Weights of a small GPT-style language model, trained from scratch on English Wikipedia: width 384, 13555 steps.
Each number is 128 + 32 x the weight over the matrix's rms, rounded and kept within 0 to 255. Layers, rows and columns count from 0. Numbers have three digits each.

# layer 6 MLP up, 2048x384, rms 0.0866, rows 1582-1596, columns 320-383
112124113083106115041136149115109161184100188069146109135120084151098150129121080104154130105105116095182107120141131069093148134122163171170091143100135160206143145107168177103167100146140053
177118183084108107152178116117148202120175110153103094086179145149130094070126119169143084111146157110130210125088160169101181140137162142109085102067112139130153137151092192143152168135154092
155103116139100108147145116162087161108097145129157150172138150176139132131120135152138118159105071092145133105081107138113138122075083118162132140137193135120159099086138142114151099162154108
096104159153134146140166109120137085162104153112109113175165204154116208125184108169157056102118121116131122151120123098137129168098076063126131113115128153088136142178062095154130185193170110
103083080149117118092118186077066065093157123134135147128140151148105136131126114142142151163145128114192120121068080099123146156057115136139125156141134053194127139110171169114099149121155156
115139118128139141166107114164183126174146155077149150115132135129117125156114123126072107108129139134098109159193153114119127157184135104137128122142156114098126144121127191156115107116135123
138158048115108096188149125115105165094098114144083165045149157158168106173117119109115118162136113096141094128134096126125140140071169133181136107139140069141161099147079104084133084111107065
158175115105127110054157148168121130128113105136141134110131121118136152105135165149107106089134137157153131143158091145103203095134096154106187067137170084142183126096095143184148107103110142
156121115157173177116073116175064082094083104175101129171129169162124135067140154191128130192149137149140100162138097143147081097145161110136129101109132127167115132175165125146060111137115186
144144133145183092100096140135113157159108052155145106149158099086133122128172120106145131143156113156130134123149121161138104051148107082136096090164100193119166132056199101152124150141135095
156102174133086179076062117118129116153113126147184112137088145121156118040131180137101153113175055111068192086103126217082148149093151207080138117082203108195165080097187091106166125172178091
164140148173109167125087154125117115152136139158169136107093060140117067105170128073139134173149082153132097154173135099164148112121098169061150108084119165053118115131116120096113080180205122
114095098135110156173121177126136095121160147174088134137089188143127151076136147088134115128155120144145101088122122106092149101135149151136199111123165055116122149102114116076148145114091127
147070088084120068099101086139092131117153137113145099122152151162127080155074118145131136172151151142135118087131071099147107203163193122060131148136108123161039165075130107112149127173092092
147120182124119175167153086203127193061116140083134119159076130123103166160195121084121069093101171126146118117171123128179079185093131135168139085132154116164128086102161139077098121134163118
# layer 6 MLP down (transposed), 2048x384, rms 0.0357, rows 1582-1595, columns 320-383
079088034154164180095162140095170076184108162149092094113129114095101072132057115087079099099124105112112094094153137143111124110130043112107118096098107110142145124121111119113111101149114166
106173097116126150157095082055171164101135139174192062210137096131104145158155180138138125129115104117100086116138103100146150103151125146095124215096118158106117159156106109127139128147117101
120128123138125103130156117162092159156130129137136120112133093137121099115145106116089159103160156119063177202076149137146144107093119090152133132136147154094155056140116070124087109057177171
130104131091130127111149065163145188127146110171123147133066100167106128122103106117076184138209104150186130140085096132130139175134131110128111126106169103154201112187150126175099136122101121
119169132151145181061163149167172136097151132175139137135138158129180063122168161118099154131109104133124123134200125160119105134150138119171121150171109166108096114182104143135143117117117156
103129130106110129110114087089120128074138124123108117146131119151131116094167125128178152122105101120146121110123168123131107119101094143144089156066133115140113067196108090140128107176133113
100109108118103101114079115137174119111178115106138125152147151127106078092118159157128133154153093106125158160080130093115135122149071162126097125103102146085079061145104112065163133153100127
132085100116108158185059096114159178127149156178151147106120112182155123126097155081143140160105098143146144131185117119165138141184116134159109149123142143090150161160130109153123187146113117
138095126145125123138195107050124133189176105130159135099184143179098147158113055124177193141115099151141150156185132188154125131121132125056134164154100074059121183144139141130156077054186100
125124173080160177159074085149150094109093220101156170111091112146071094117178084164108174140113081116122059114131106072100166166161110119121131130124120160155114057177147128064128076098079136
155068146098136120147109158134144087118158104122171095189104155148103068138073167133145114092139103105143150149153154144104095157108110179130126162136155097193150151163145056134141145119122135
083201152158147159141088120126138157113147102118132105163156117134110095067153140118144140066122114088138117117070140147146145133110074123154059146196097156136134183082081169171101113153125133
165134153170137132104155090151161162123077129102155150086152107148157149164155171125134164130072121119096098093144123179154057104117100111187098154118141124123152070115131140125170101156178146
104112099131115149141121097114020071120132108146155105148103139139122149163125097076106150150088170092131112129147146105108080128125195132107140148112149170119149143173081121110167161119133182
# layer 6 MLP gate, 2048x384, rms 0.0821, rows 1583-1596, columns 320-383
112181095092078115146145133142072086103136142065109134103149142120089081120107066153115142147134092101187126111106166142122109140101109090136189115139171113110190174150111137137147118121105142
081166110117140133079110145086120107106089087110108154137101105105135146149123130060082140120118126141133168139093139104195176146075105102132150115108140142155096146176170105120153135142126161
124102148153140179050128114171150169107126199128165104122148121082147185156144167091139132164159149075200148127118140119144101140140113074152113148128132114100148135178156060120167155129101109
106144102048161162146147117112141090080130148116127133128120139083182165127143158140117066134087114137068156142110077093160056134115116118159140101133090061145081137128130126095166085107103183
132102110147122148162101124145166084066085147099043104112121054082094118102150089132133094121120133158128164156138134169160143169091140152145123041160128107061137084127161153174109133106171129
114079146102131136116152117168100097125151153104093104243123129103129124095141167163111091101106153126090140139108128134117097127134054126107155177089125140128118142119149124110082102114149119
111079164086110134070151102100117145157130122142112129172142090156120131153157117113070126126160120079097117130103091098107107070112185150111136133150126145080162119101149128122083196106106116
178149154155130119146092177093115134145168120133179183187122138159057122112104109102190126105128144175160159139215124157134088154088097111078176154159113057101138121126127159139134085172125151
137125134149163216054165147145078107144122144194081098148149089097113205149096152214115149181108135106082135131146149061070079154128157141102130141137156088137141086047089104173157217186219102
154102162132161189122071142181123129113118109152171141213068109162127092151106195125109131107125063105146098141144134159088143102197107180116129134079176105176140122161166093112124077137105184
163138138143158130085151130090153052157108168136082094086109114147125097098159159152127115127173136123073087130202126095186181073095126177091105135074117152065085144156132106123114032167128142
169141115068069127079074152151197099169176107124162152136147128160177194125159139133105119087170077072108100121097116139117133152114166144153119178113166174107092147112112100105146132112127151
090142147182102177101139125089163118114090103119134143130130148117111156101217140140122095128083114127141159159104152141124108084144168084188094124121126178064208117150118125098112145107098191
109118096136184135119134120102098092101148110103052116163100143144126047113064128191106146152184141122121124158123072138126164177127122124136166125147112147130138086113167133096120130106132130